python train.py --d_model=256 --norm="rmsnorm" --rope_fraction=0.5 --tie_embeddings=true --parallel_block=false --init_std_qkv=0.0254 --init_std_o=0.0 --lr_mult_o=1.55 --beta1=0.95 --beta2=0.99 --warmup_steps=200 --final_lr_fraction=0.0 --seq_len=512 --train_tokens=213000000 --steps=6501
Each number is 128 + 24 x the weight over the matrix's rms, rounded and kept within 0 to 255. Layers, rows and columns count from 0. Numbers have three digits each.

# layer 9 MLP up, 704x256, rms 0.156, rows 54-125, columns 0-63
119129167114102139141117137130152095116126093109173155149109126105088108141112151127122174109123161103143144115106124123152129148160096119133084129111152134115118148118156126179149095159109109
090141146123132158128142119127122089125163108153145148138083084110103122156099121148127121145133147126136186124156175105122151104108157129163105104136114118130102117105139159114112134119139116
129118161131122101135141116069062104094124167146197132146165089068165117080141152102139167129088111117151069078148108103130160124117131127081129137136127152090073125134162119119103123114112118
113145105138150096131122150161156139108138074099120113124116105082143162120097117141140168118105132124093141132172145129143121093119157129135096151138139104123102077114119142142133133139121143
113164101129121155121113099122134113145126133115064123138119152139133094129095132171163129105153124090115123126135097142140133068094118146112091123116100129105136122122158141168133143133127126
157113137126108130140118148116124094109089113160100120061136171147115105094124114145123171114130113150163139134176128121128136163171117110115094119117088122143125121168111126112115108102133098
121149134123156106082122100137142106110111143170122125126117130126158137099131117078176130165154115069110153155100120164143099115131143117168128085121101142115084124150132130131123117138103118
135076151093153098140154132104097112104140187109171142119144113168119189133099119165105162113117126136117117165090088140104135129118125134074148087090149150092091102138103130151122144099103104
128188110149134138133130110128116162119096122095107116122091089124112172121090121112111132125143118144176124069145117128094106095113126119115129142119104121110135144133141116130119139122137121
149112079168112182142104159131096131126141120113145138100176125153122116122113148154127133128090118162134147141145156136144150090154128171111103096100145180079132115142129131113122121142165123
148119152103137102119107115137119137151159112146120135154145113153126135112115111130123148146084126143119083141135111152103103187154087191127118140115113131081129118148118167136106150149158124
094131096089068167110149141129100095121140098177127135165138153110149147133130121122124105111109144177174128098174141105134121121096128165134173090104115074166109114130113086093141162116163121
118141093179093120108111099117102127132151096106135172130150147130132126121170130127184152093133188140107118117092103160157128156169144115108108179129156117113131081134129102132114132132143157
109143112100119130112092141105149116133107105158148110150098075129101117126131152134123141150142164103084112136092105094093124136108106122137125087117164094126122142144138124094139142119081097
099149092073124133138110161144114143123089135141112120142145099140162103111146112168103178108123122131129126131145097149071092162123108128155146138126160095173110133120167112135112104117106148
136156137130137122143106139090108102128100173133134122083122151092096151124123097126113127094156095164115115138105098083115083107136130172150104096123144116149141132123105136137133129146174088
118118098094130101144136089182172174177097102122165151084075133133125154100131134126181115130160142116095164157110106132157102121086126175176127119135177081132122173134127125107112099103132114
152154128095157131122100126149131129154122149111113141097150102166123131145161126140147145126151132135143107102116140140113134133110127143132141120103164143109136091116128098161105133135149074
158156120078124119095124109136128113115160130078143076097144125152131140113118118108117137147157117132159171192128101175141129139125148109140181152106112121179117139152140143138126159142112150
145124102178139131158118115151143114153126132126106135126114133091153127161110109101082120124148113102121111121121095113126143129107177097082135092079114154174126137159110135152103142137101147
126123127082117100118135097127133146140189134123097162138135123143147122107097096143160161117105101104075131158077146158122138109129132122112123092110086154160130089147156123163091162145111140
120128112085114133154109130114141101137076136130139122137111179150146093097104147128175071126122094155098124162141093115146141149155086133100122119075112120145125115137110126090104164153109078
127113121124164127097120132112155105141124115119126163152173170148084112128172144137102165107140128080118108153100141097056092103157153123152138110062178149136117145112122153115127131111148120
131121153108091121107134155168186126137153136135134146128158137137098148148151110115147149171113127167139156119130115158130127097121133133134156132126149170160147119121101141130134134112123114
136153138132153111144161132154093110158132094114147148129120137133166128158074104157135093152113178120111148104135140140102128150144165174135126161092123143144114129082130143105150117141109127
093114107118134127124124180073099134121142135118134154115189119120188132127125136121153144153133167163111108082060131101142131122124117133163106096106125099112086157099143141139124122128109063
123128142129092102166150113117152136149112137105115133135117158085090137147114127133128137143087136109127110139130115154141190072135144139095145128120118103107133112126108135116144138119096098
151147108116149095152091139120084121115122137087126105166124089118159146134122108106154109056123107130144169117130104133134173149160153112113084136132127115122137145111128155156117137148155137
140156123163145088113188144158178153110116158136146142182109130101103109110131103130090120140098122111103132164117111118141131124079140156148112133114098121120110117123132140161112175109105160
090125118127102144122137155130115139096156100124147112114110120124130107136125122125143137124117130082164141117161125126098136134122111114167113117134129127143117114155116128097157151124121140
147105155145109144115083108129134088100129100146185121141138119111137078127120131099164148118126088121096163122134127139122144113118112079106116141109091178113093113136143100109179116128116105
106136123123150157102134086138117130085154096097157119129149117081113117186122139157107128123121117126149155153119154106137079115152149132119170126134106093106114077109113135127101136106119112
121184089103136093157163095107122144107131092150159113100170080150102108167171145121162127114108113123069128112169111116132167134143148160123035110124126157138159124111136146154161149129110139
138140149163138180125152154072139148147109186082127105145126094137111141118135109095128115101119136184101118116130124122100127118135124123112122137143143123179131120115142111127158142105149141
155123144132121093112175123153132143108125123169149136130113122157144150134136136150138124121124142120134118155099175123148126102106107141128105135138118108096097111131102058142117109150099114
141132156140123126139128107119109088135140093136183122133128148129094120148147151150094119140119126090152108078121136143170133094132151119074145142104155111120150106155124126133097129099143116
091106152129107124132149152111149110087132148145119149112116138117107161143142149146139058121094129129152118134087138096122149148107106103129138091146143147186141100163151117107107142125102143
116143148125172157154097091124088127111119158129142110161160138134093121125131164119111121151144137107101124082117149132101109124106127142095113104092140139135121144097096153132131165130135116
124131082164108095142144114109116136148141125154114159146103156100165108107149087117122113075106169145169100128129137143107083111128117104095161129131076125138123126111133118148098129146151168
133152125115089094162125145116121140134127128154090115131143099114160163121145141099132084101115139096117133123115153167098179130143153156154136111158179107150172087089162126092103120087114109
134097148134125138127111182132127148158155168126132155184144141107154133111070136131127131119155130118073130092097091158118126112130116135137138112141139151112142144103155062101101187140142142
108149132158169173144140144144144139105136125140120150136089101163129124114155084125140124077139100108116141086123113115165152146142135110141132152167114160114081115107068163138123099084064104
151148141116103107109149151114147142138099150164145135099113131130153122102126131138096122103104182137123091163079167102108073141145149146134137128137109105128119125147115169151112142079158104
109117129090171136122130136124091152142118130118129109161083119129134168106111138077117103146106123138114100133151132118140121116147140129131140117137180093136129146153178093159136118148162119
122148114165116108146140128109102124135119097153098141129159126130121131118143130171102142111130140133103115111199091135128108123126138140124124104117127064116167154109112148142151164116153141
135111145102112083121146056112128114148148106111177118084142122129157142198115142141157164121138089120175097162132093121172124108123136167133185130089083122120126111167131164103109121153177154
126098137142098155146122126178156120118124119151130113154150093132095151151162160129084111104083182121106103096106134117106154165143146146139119112099120157138114139098157124136115163116138168
140166174166098105157107167142130064150117129130097126131145121151184104142107140120151107090137094137131141082128133134056153154131116107159127131124153128138169118098130150143135131146105111
141099111157127139095110100139076123116095130129126143126111145106075132167152098155145133154124171139148111144114118120157104126136125118155120159119103132165113196119135123136146106144200124
108134123066094106178131174118096156111137134158115141115129130122130111129103117133116114172150138141146120107090148100109132116120109132138156074111153129090143122103093111127144090136096105
134153116137141212090138120142094080170110118107123117076113125156149117124109165149164104118148161163124138135127134132148092121142146075174144090118129103100190114143130111095163119148162104
152133159097146114155155136123083114101179111166109141126140135113115161105119086156122095100167108081146102195109154144163124159082106117145136096137129128140111108142149158114140153135122105
107104098092115121107154162148125127121113149131124122151119129100110095079146115125131142130137147132099141169154138135109129173173145166133112096139093172133087100085134144125122141103098159
126111159118118094097145104154076114143094137124150143093160060127094103100139171125083158101136112142154094117104116118145121155134125133115124144146119121106100128160170135082104122135077157
115119125128140090181157086182106099107135123097128132123148125127141182174124090082135112118134148149128124137130131126123114158142154130126126158146110103119124135153111132134133133158102113
120116120147131167120154163146104124127161131187128111094086114095087138162142131153110081134152135142153147113113100131106130152134126145112190098166110149143137167108088119128179158112120152
115094063141129092110154118131154116144135130164129183136142176094139165132142116132132158166125121161182112148104130152173112176091108116144208099148113095137112073134097128158107132147141133
083141146158077126146120114090117109164114121134120142128085107133142098125134134168158127117041139211163107166108150149142187113125176120139178100093147181127162099150124126140139127142153113
137163123084131126131137124117088110116118094144133165137120102141128162128124093115108134152144128152145099097127125123144159187123106112146100117097097155116120131114124121114124165154146076
130120097092128111124159126127150159142104120084113141125126130125104137106175149149121193093107116122125091146116183111121155129121134113102120129136090115091123166136130120148131114161082132
143153128120168162130152139152150155133117156176144137118123167167081111147148138184105124130125133105147150141111151113119121124128122136101107118143139155114113106136116135127091132153112137
109080120122146117157110058140148187137123116105117112110149118110116104122076102089114117133149122142137085150151121105127141150097146122132088166118137130123129132098141133119115129121122078
082121147122094132114122137090131102145119123103105118129114132100143136113137136118097171147140079097122117101170175109143126115135144108139142104132117095131177123134104151133151126135126114
094121085135106152154136121104171126106110147162143138133152152155107128098146099101161101139111160164114134082123117149133102175117107128159129170158099149117127166111147134162117120155130140
094105124166103139145143112138092124111171118163139140121134119142239110132116145136111123112132100135115143143133087086114153115113138125130145126127167109141144160122152131150111126132105099
134128185115169083149131126119146163133101154146141140089095168108065131148167114123137127148112105102098111123091130136139137094101175103123133101156156117098092066110160135114094129194170125
126153126144090097141155128107142101121135123118123115152136077137129130107127110131137129143129086180156119167140154143088143128123131125119102137166082110128145127139156113121145126128170138
136100122125154126116113104141115120110126121086127075111126137145123145090130120128121094142155122139105117139130087136126135127155130141168108132124135131118138120096133123125123148102167079
137109137131115151125138109125129119144121146120124117132102119140111125144151114145161105072132153133164081125142139119157173128153123108117170142133083072118115148126150131165063120181075103
172124119106144153090120125187134126116060145109152138120105098125119153167131157137138108050093122131142119173116129110140142134135106144143095156104117114136144125129121156130110090128159133
149145094104123119125123107145132167126120166116102143172111142142119152106119140110135099114105147136130130131130160133144134106132135155168105132101099115081125117124104128125089149123114134
085134149124127099125144193095110110147129122143149087140158126128141147136130112138123125129160125116098111132125157136159094127123126144101109109158139133127114130096105110094180140108126109
# layer 9 MLP down (transposed), 704x256, rms 0.145, rows 54-124, columns 0-63
128116108163131093128109127117111137116152137103122123104163132111163144099143094124147115154129140124143095104125160159163154156103144060101110107079141100133089159055124103163146083134133148
129127100104152114129098097138165147175137127116151161132121162165131113137162131131129099117107156097094151145116110101111162134105167131136165138089114133130113136106164132173139133166108146
155127116145136134114109135138135132142183137099109091132144146143101095138123131158136123151143135158163146136099184124169096135134122132181120149155110098109145149149110140169123152110130089
157104156129111086143129125084117170123087133142103140131074096153130134090184096082132139142160149128130131137111112134112157127158157125134107110146150099127135115112105152144106142137123149
136127096100133133121140133126134161154105102091150136126124100108109108138094120100118129143187144098140117149164123165080164165095119151146143095154154123090131141131118131130137087126119137
141099122091160150121131130168168125101178098137120096138104088140102145110154135125123149086104139099128119118140116114113099094111158114124135122191105124153133139128116125115122129131128104
104127081102128182093154117139082116111146102143107108116166087132147128175119100110124138116121169136086128140170135067109113156124092146136105116139149138143133101161117087123123131127107139
105113109129100104093171102145120092141136192071106132182097132135108146109082116128105153111166130133113113140092147110180129137116106156106117118094123075136115130123156127131150131115104111
155137140136128156122142174115115136139130146105183166123108172130126113147111115162101137133163159148092162090117144089113105130148127108121098129145118141100129118117126164164128118163148170
099143124127123125132121176094077109094141123110099134104140127133130092124178116146156139107096116126140153192152142191129086073135111091105099143144110130129146102118104128153122172156131159
175108092103134145118144093098128117128082125114108134110110129182085162083173144149103122154115156104125133139118130132126146139148120132139132112128102175104159156120105115133177141109095134
130158102089113107143131207119096093090133126115111130156135142136126110152107140131090190089137073146110109156074150153115122125153163112169168196102117151085119153097168125121144118120176134
149159101142052090116114118141112157104140140111118126142174138118155106126151113136103155100153171141155049080151158127106118125143166146112157106090149100141105126137095150142087085094105116
146117132125165159116115066141112119115138154120120107105144096131127119148170172111138119134130158133176135106122137107150094132147121088108121126105137129141154149103146130123095146138149145
129121118116138154144131117093110128076140108114127119141117097143130114146151140141139141139119115129123136144148116113167113111100120158134133134118159165151154132121118121116108156076127091
114144175119091105105144161143119123162173137155144170135144133150147113117103140130111146168133122111139139123116098120122113133101089142144143123138151141139104146133118111106137127132098149
115139158121127116114116121154130089102163118128119075152125123155159139113181127097097115097131112152155114101105127137137163108140121123093116174122106143114119099110104135097154117170076122
140124139141120137136135114148081125134140092148131150132145098128102146117131150112114127109155150123112172083113122092141127088118121112130192139117130151136099101124119114156143121094137054
113130105114158194144130135080111170142123114106108101127164130133173116122128129123130106110114121089138107118117138133114142098097116148156120110092150144161157150165072153143079145134161112
130104143122152103113157146149158146110108126123127182088146152157132128144145161145138142133136167129123129130071119119105096152123115114122115107141073111104049136136124160164132106111113127
109093104157089144140111119162158156142105100156168160142133162161111106131150158154112139129118127149088152129143132119121118135140105104167146119131168132129098135075122090139125165122133132
110114116109101103043157137104105110122121145097143088146149193126157169107113130144111176182065148139120122109160113140163143080157105136124116106127154160129203133087138166112155134139094079
112146183116111090148140117095124165117147101116134149108137103121124170095127167160122104133128111125116116098113106144123113144146116143119108059121100168114105111138148122146120126137132124
119172150136141141090131123152177135136120156132140116107125148121164126164167116114164114129139130098156150111072068119124106112130113132069118139123102145164104102132129162153151123091105133
174147164136118088107075086120076108130139089121161120134128160107131184127124126137116160086184129116145088109114115114150121119118137124129114155134125142127151118131117181141140128138135155
141095124120156124096146144107176129129129117119113160132133134099153133145134121127138118168104157112100148138121160134108132207109109143102119132137126107112101123073121147153126133123144146
128121142117091124127155116100123126147152146076108118094137130134133134102111110128126170163144171113115151125131131108194123083133110151103131092099142127140160108146126101090136110117154124
110165143130116133103109130141111129096127118124092103106080123142102134089099164152100135155190130109114115123098155120136137124125145087144101076134149080148116114134126125097163110095157104
098140148152138147114116100150112178121105176158106091114132148142095168134077151149135161132179148124120166123134102138125125125085105126162118109108127126137110092112130178128107103177149076
127153149105110194104103138100141102158120144134161131095113140107115133109115083108168116117107106139099129133088108110130136128147125118129105097061105150124111133132112152076127097157148130
127111114142107110115108094103133115097118146163115139134113121180136136107118133093115157106154158126143115170101142141152148135096127091121114136179116081175092095104123103100126104123121119
088139119139135170158141132133085122137145089082154166144093137138095147136162116106103110082101107129116145171101108106127140122124161131115131150150134160152147143143117156212115128144164136
141120107153175141110118150140148131178195125118106122112063103107103120119142152162138135112131149131204149106111137121143145151129098150130069118108145089129095146150151098164152134146116197
107122120135129120115129173156128129135076104111107170101140106143118168133122149147096132116141149134136133152128125149154122143116115176172124091114166138123105140131125118145165114147084121
112128137152122126147158126152149126067137102111129139104141136185114134114112157100159147126132093123152151147036146107143154119089170174163141145136142167153107128110162143076101145105147141
114124122152136109149132139089137173130139142101105137119128140128104134153129124121098114089099113176160155137135115112138142125144142123098129139139096108106133121130077131111116130110119041
113143153119118137126129141143113119166175147109121094089167118139111122172158121159136121129088121098121139164079137170143115155135126111114132163141108127201112127147111105123096168118123141
047075114150112148091115172135111134114113127105119133089119151116161129106113103109099133172132112174140147113153120129105134093150102105104160100128119138135137113130163154149140135106146129
123130099143135122164138158173148144144126099090135111129135107119135202134130131129107138098115113112136134130154112128165092096115119157103132130138115111103116139120141151163135073166117123
129127139143153104148142102132130097165128140102107075149110142125106112130096108119118120168116141096154139133158120138118127083106122111137098121154138093154099175104117128110086140066105134
110110097111177127118109105151102092132140133113109112102137141182083153127069138122116121131098137135132124106109108104136090083094132151158122114134142171125194120152147152150159088094140103
125063171125176151127113124184121178117117110131088149122110114165090140114131078143116153130105150164092139122141141117124133131078092121113112098143133129136122112104126144142119139170127123
115117179140104184111113133169135138102120137125170151174135130139126122157143105099103115145130187139090111138110151102153127118153092069107104134160129120105141126119143140109126138107107060
107138120147115094126122097111132142122159097168129110124086121100142080124124142132142149116154134113099086136114100090142126142159167091115113154136152168144136145118124122136140108106121116
136154148202149102138121121125116088131121149112127113195152132145151108116129119132143153146155097165113131129101161142165139166138121073129095115150130141103125146159099145148149143133115109
153126146156120124098093131149137171109161121098062156150108079099134117120086126119136112152096116160125115142150153135162154114104095123150122116132149139113152144126155131089161097103137085
093127090141107184144140155131157086117167109132164119123158114097109125085121129091155136133137133125175164133160127111141154143147126092147160116169144162106095146102186148114158159108158187
137137116143116123091112142125128099123145137133114122158116159139161137105165125150102140135122132182078119108112140156131125139173088121133148153165129157143143112109112122139121132138130101
127089124147139125154124111115108129133117091155143107106113137137110124154143106130152106077156110103085116103160190158112128092111106110148164136129133133137154133161197135163146133115097128
120161123136147115116122129150102152100104147122131107116172128129128106105076124142093133060129117122110106134116173123139132111107077096125138132132109115122109164133165138103151157155091132
172116057145173120129149117139133106153117170109110107123127120077153152137140130137130115138087124130125152091151148089093162115136106114139141129160135128159102109154162132059121132095133130
106118106139095162169131105112158168136156131144159105148137156144120159146113137107119133131147176104106154115133145102132131123145092089114160149133154124078161122157155133125144146103154149
154132109108160161122143140105158144205158113145120123081111088126134141136094133125125159106148122140098092160138102132136134115112170186085210190151118156101146069119095100120123143135121113
106123191102107098155120149128131128085105121153142089102134105123115137165123126137115118177084118108105136094105088129128147089112141089134132097112141117124127067163136125117097101091150144
144109135111117176153109143141102162171104103131169123129102125143087156152139131135134128129156121142058096112171096148136143145133146140160092101142110132082139117107148160095142131128073081
091146137103134111141112156081091130144146082126130122128132119097126121172134140084110141162098166130128088116178145172119120171109190126146115165158100122163151120143081114113110169101110125
127129147153098132122160160161146091104091128137161097115122156156134134208157106116115115122139093132124122139149094112100138073148144102122088149141110129130109105125175148164077132153110089
128154120125108147136144126138115151153183102106104092106091111123126085143123151096118138130069121102136132161140167115108088103136109141102114106101138143166139124130118141125125163081154114
131115108107108130109132140129123143145127156122114107118093147130126103148128165156127109125111142110126167159135119136125132093106131106114161154161131125115119139139131136136126142096136141
160123126143145125134115115131170125119094169091110145097108109115121137115134178132098158152143144108133109080108139143134155128146114133125116121140075129130118102157120100118115161116140142
085123118162099147136126116140086131153141153143152123120134117105116157137193118110128138150145165107113114087108177125142143116105128129148174168164145131126129145130089121136159127122137132
120134112104125100098190153125124130164132129144086122152146116105165139117124143094124156114109136086099119122145122136090154108098103135137107114117117157121089152155149155147122134133132113
109132147112159144104104138110121100101140108137165072133083084064149119133098109146103126162161084124127139095103171167159107157131117126184131117119162118120128112141163097139144105172139129
148141101092136146119104113125144106137122153105147119126111147076146126118127118129140167095110073118169143109141157107107108150110125159072164129133100148124082133101106107144145118101149116
137095159160120184124129058097124098122156088138142136116136138128104096119140189157106082091117128160116158129097089137101149185162131135136120067138145134107146143116076150088110136155108112
150146121125135122123170118116138193122132115127145125120144194125135103110134113101111154101139163143122111128075112098136116158143092145111098173163131169149182160108112140123126156121102125
139091162099081177143119155082113136123086127146131115172126129171128105164155101143135140146125106131091144122137123112132137086123133159149136121124134131094084158152126135084124105135131137
160091150113129099099094118147152134135084132136105168171140119126166119131116131166119151129158165142120121126163160108146133136128155178132136157118183165132151104141172116126119079176157122
117116117118150129070101119157120176120169125119063152164149113124132138144127136138123151094103107132133117137110114119122134113114108143115144168143147128119160128113125118237130107119108105
147158132092153130121137100108131094134134086127105132138173144089136141140069135158154108108195151111130138168161180127133124173141085120130148135143148137153098157088119119121120150078135094
081082110120151123133102117130077156090144118135068136104119136119123114103153148133131119125123137132119146139141125134143158165110109102103160160124129124137085127126170158182151090165144124
# layer 9 MLP gate, 704x256, rms 0.148, rows 55-125, columns 0-63
148102158131126116170116116099130074095116141143140118091098112146124163122104175112096157103107106103163136139128124129111099116139155105122153155093104121163138112127120153159126140134115143
097130129108120119179154103138131089129080143118164112128102111132153177141122141091170094147112082131091094147164097101081124069138140137108168082139136139160111100143172092064117067149143144
087128150137056125106186109117142160130139094116156124093100104160131152121117145193123125121117175125104107144131107106186117169131112133143150140100147130120109089171100156113130106144120118
103114125148138108143114174165141156171108154124136159156176120165119141101088113088193130119102118135177065147141132170101111124118154156110136085124167145146146115093119140108137112137093109
125140135096121131094155136143157143091101058118155131145130091137134126118140141130167118147139183102127146123082147145166113095088123110146141140104169130134115130123125121137138138143123150
125084105140168101146098099124113138154130149167154110102151166139095120143105119113155131139113120107129098074148139147144131122141140148146138119113106136156133149156129122099148135116140096
118173122159138156090089144190163137149114116112127083099134109128120093135159130136135088155136133104106135088129119142171102155131134118158083139127144182159165107126111173098117127129122158
143095129116131107112133185129106138096181124141140133139121124105094154116141113126126122146099120109129118142112119128188148152102149123161145121127117160153105131088112125106102085138137149
110123120142123203109096166192114121130134136151134105127142117118094108110141116127143070132100143132139088157117102171125105115136144119170083125124147129121106105069118098126113162079093171
151144107118124172125103146153102134118127141137102069128113154090120127134088111117150111137153105088104127125147110146134175111175152107102114124134127105135153175153102148128129200142133143
080133147121083150100128081120113093133093111110098124149116129172107165148127161130167146135133158167126109127122130131132140145082147108159149153120152109151127153120107132123137148098127157
148130127122125159120146119123130089149161159120152115159152125109132139115093172116121115152130130173114127142121123116165108131108154113134127120147117195163127095100117153193116117076109139
109145161112117097145130116100118134146153146121151106106140117112140149117121140147135101122123121101116120108104080134131133143146110137126095116161198132133114142187135129141159166152106131
128152130149127158088115156141124125156151113114136141098188124118117160190132126134091140207121106116112126162170144101087104183131132121136116132117141140126179115178116144108131139143091094
125128134113118159176117151133121086096113153136134127079145155110097164138156109110095134150109147143141119152161111114121141129109119116170076136141081103113165130153103127145126136145160160
069153094160117163099148114165164148157130143116125086124141129134102098127132143070098132127163080135135135099132067112075124047138139152141119136118106096091136061198121120084230094096069103
152126114163140137127103110119145083144128123134164167096138136135117139127126127123126111144153123129123106154082148136125127167129130129141128116133124157151111115153101137146157094126130117
131078147183130092158128093175135134161152152144119124148143076133128126097133131119087157146124177117114122072129089108092125131115139138100127140133168089143149139106149118133079131127110126
143131121119110185153140193145089124132107130124060106122103132084137105130131139149165147154135139139150106167106137137093081114155162130148133145116130093140110114170124132141117144101125135
137167137117178099149101146154128153150152134147136112123101137127097119120118125112156143103150146106131115133134130115149116125129159126149094097102131148111147131133129161141155152132108111
133118094176132116100120120118170120129156160115153130116151098135155123129126107133132189106135146129109159114142121125137154143123126132157118147127138143130112118129138117170137110104127135
091098125117124119108124145139097135100107129102125087116152154118161115144081129129140098104154118118146116111096201119115093129105126123137148129129150137106117098131119123161095148115155118
105140150123112146098157159108114127115128116127087123140130108161101133135167138116104105136130147111154127128108091118109134097146139130105116100114122095113096116132135084136116126122070101
156109126124168105146123157123081109133108133165156122125164128136124147138127170135114109104136136146128124140094147161145126137097141130217135138114157102125122056123141119160114107134156104
090189121128154112124138151114141121113128129103100134098122148139129137147149134149120112123127136113124145118118121127144100143151157157165101080132134074125141129144177147111116112161101113
076133143092117140132136126149136156057147118153130126143129143093109133092149104131122107112117098125133117140135090147094119111145140067122078131144131129138131098146125116132143141130137107
144096104141118094100134090108133135134135103155154092121136146120112121147121152155131099164167115148129053160134144162128140139121081130121148146124134088103143091143131118103106153137119151
136141163133075142154172123131142109096143119140129150106133143154136105122116123146136131138066128142144071187101131129137105124139123105153116107127107100131132102109098147163152131130092107
126123166139137092137140183158142149102144084158127121121149173150120091130127159135122137137140111133150173163093104144099130151125119125132148115118165095136102091152114083126132159139099151
152108127109161123097141119114123112164131132132131099122116118133081141174089147124145138141165138114107141137176109138160143140146192134099144140080111117169163102161135126116150143149131113
149149130103117113102085104095098106107148124034134108090159121099106102145157119086162141163109127157138114126077093120155098165156152149146150134097122133121136116135129156103088158129121095
093127145142124087111142133137147107100160104133098106115145097156131118195132113144134130161140073150119108142075141151116122146147150173099083124161115175224123130161119124137135131088125175
156105124103113123124164110121148158107115128123153148166121113147093123138126115130135126108144118144124103138133124146114118116107132119132122139158142154161154105101121172088126159073134125
086120162131158177125121107101132097114107121096146102160164117103099122105148136135152119119120102198126155112126131141120114137150119132148138149129109134129117141118110188136128113090097134
137127142100095113119132103119110101148165136089113104137159154139112109120149131077130116146128100156126129128123145126106105137128102110107149084088139136106110108129124126132145136146166124
104112155141121135164141128132142162118095130094131139179099113130107146149158116119104126115156131097104120127137117092134127121138127134168124118128157113149133092069151122105130135109126150
172147136123102180124129168157151130098170174132119137142131156125129166125100130115142127167132100094093113085082123116122131142139110067105135119164117119148139138131105146116121159126125124
158153096168156152078139153135140128090140128123103104108090100122142150117117122148218147108111118123154135124145140091139109126053135169150127134123118112114139139145127076129158145093160117
114103145141105135168174186105158126129136119123135080146153111117119110127114122137165125115097116140114078183110188131165120115140121134126106141103168120146142146170154117162103106120115164
144122111138141100144158145179156130131139135120148132092128129128202132116067139140119111131122099102121117100133120137106128109115136136139108103128114187156128156110154113141129116151122123
097098109080081124149137118145143116146102114119127096137118132113132138088088129166132121114153175153120127193123140114127129135131117124096123108106132128107159145177119136139119115106147148
150114124116106156115122124148161132133125148142113100151147094121128111169178128121138113128122112134120144097148130159130206096118148145164140126163108109181124106126177076135144102161137158
093100144118114120132139127117121130116160131117153107105102143156106141135155135144142140109144135089159117084119082138157122112136098117075137121121144128150130160091124120130109131156138128
145150122092120172150111145124123131157102115125159097116120103114094161086126098112151133142112113126129175130116119111133127165143112104165099137139100113184062129147115114166126106109118089
150140140148126107127116090128083088069089142109133117093113135089102143173128105158132106167161129101098151100183099095123089139145166118121110124118137117095112144111126147128087131130110095
135105122116124206148106110139123131103138099163121092130093159121149126145111099165162112111083141123138138115134162137105140167129144130146138099109127152130167132112155160151138138137182101
116154133078153111141175133144175105157120113134121138114104137157111112126162103156124085130096127124146131163102103115129157140110124133116157117159164153139133110121130073129149111106145117
154116144157121121109153157142104141129117129097136136115139111159099142142154120126126135106149118130132134135161139179136150119138167130150115133152131115140130148088152145161143150090142136
117120133166111122055111163135101147136098149155119126132124143140166121076098138099112144170141145139139118112143131119134134092100138118104124139127136127123143127109086138111147107132165145
123118141146094099154124147101151138152137154110145136136147126058094147115154140113147156089163113118164105120114113148111101151199083078122146130130136137111147127068125125138103088147163142
144093107083116106166081154105136139131151151101158126136118120094138114098134109132132153108092128108119126169178107151148126153074172110131100162092186094146136106135106118142153134169143177
123119163161127075166133088125170109117181085125130115122119150109164109146148116131126152115098144144136119095144129139134129088131058143166153149146156117117121101152137133151149122138127147
119109113156114158095053131171121080081144117129123109123118144116161098124163128146070151115129114146076111134130114137168157142146155110133088148096152113160169127120106156119141109109130145
128111112166107147106151090090140153101121121091143145089124115100104111102168155082149120131127154146107130147111100131110099114129162128172127164130110106112107096127117132124131126083100136
114112120149156135102118143122126118110137129084129083146119143153177138138153173104117094146155170176135067114151138128120124099121103161152139142128120141159112102098133111133130157134119109
107106124094136114075141142100137155048128099130135155111150123118116090090091158097153139110136138122102103159107155104146076095093127171135141115146154143129138119158115141118109146142150103
131124141139115157139150153116137128144142159093122113088103135156118085162118131155117073128125108141119090134138109124132129174131113108116101124100122099132163145127132124082113124069105125
118148151140106133145129121097156104180126146119127107126116142097140113160123165143115067088126093106117144180157137144107107104120131159113159126131128136122096131168110130139154123085089158
096119113142105122170115111115146134151108138133073129141119116127141106145102145122171140118098103118131131144135142092133123144097157094149116122133130113100184102127113105129119110129135114
159088174150178163114122123111122133101115088124074169101134084116151108101099147102140135142124145106143180111117122144113108126123134103135087111128145129159123145134230104169142126097099128
194131113155117139134152154119121078162127099093135136145126157111090137112110126147115114149106143141108120127106156082153135074147149108142133164116105107146096092120118137128145092146140160
105064141150121136150100141063130166099076158127074152143149138138180146169104095107097116077134153099053137144131142116124137108131102089114127172073140112100095133108105116151146136133141119
117116096089091138122156082154144114127126150101144119124124169155151171117102138138063116131152091104082105098127127088116131174155115120170132106120138151150153126147105142114155097122113095
108141143125115132121119141111136155122106132119104110132110118089121120122122142129098175141141137183125168155094149078091133091132137089135129125117129104139102149123142079096129129145147162
139122118176107104160160143165125154113111095144124137129164160115131148152072153168139136148146173080120090153127135114145125135053110112133123131157114127108156099140109127130145126144105089
104132139128146121130103095133130102128154120076146122092135128118123130110126153146145127145142125129081153128185134176123117157092106150131139152086157135158134114146154151097136135133119106
142134135129073096112151106105118121077126075123119139175173114127144120089102172105113127142142174142174140141118153105110123124148076103111107134152070135136137167128111138102142172118126153
158179118129090146135143116138144101134131168115159125132136093154112114146125115127113143158170115133113160105093082130157130130109113122152127135152107154139098145130131121122179125126152207
138151136123158138127130141144133117149149130167119161078112108114122138133143101122135122180113132109115099124111074144109078142129194135146094136159120124127103127107110094146109127125094145
112081167089136087155125086138075140141127142145125117109142132140140167101122199143114112190105113117149118148161116086126125116087102112128130135108121116144133071091144074099114116142128122
113138134075098090138113141139126118181132133162130145149150146107149155164166109147134143132156145119099117137135124143155115154160126139117154128139127146120122122143098119145186142117129132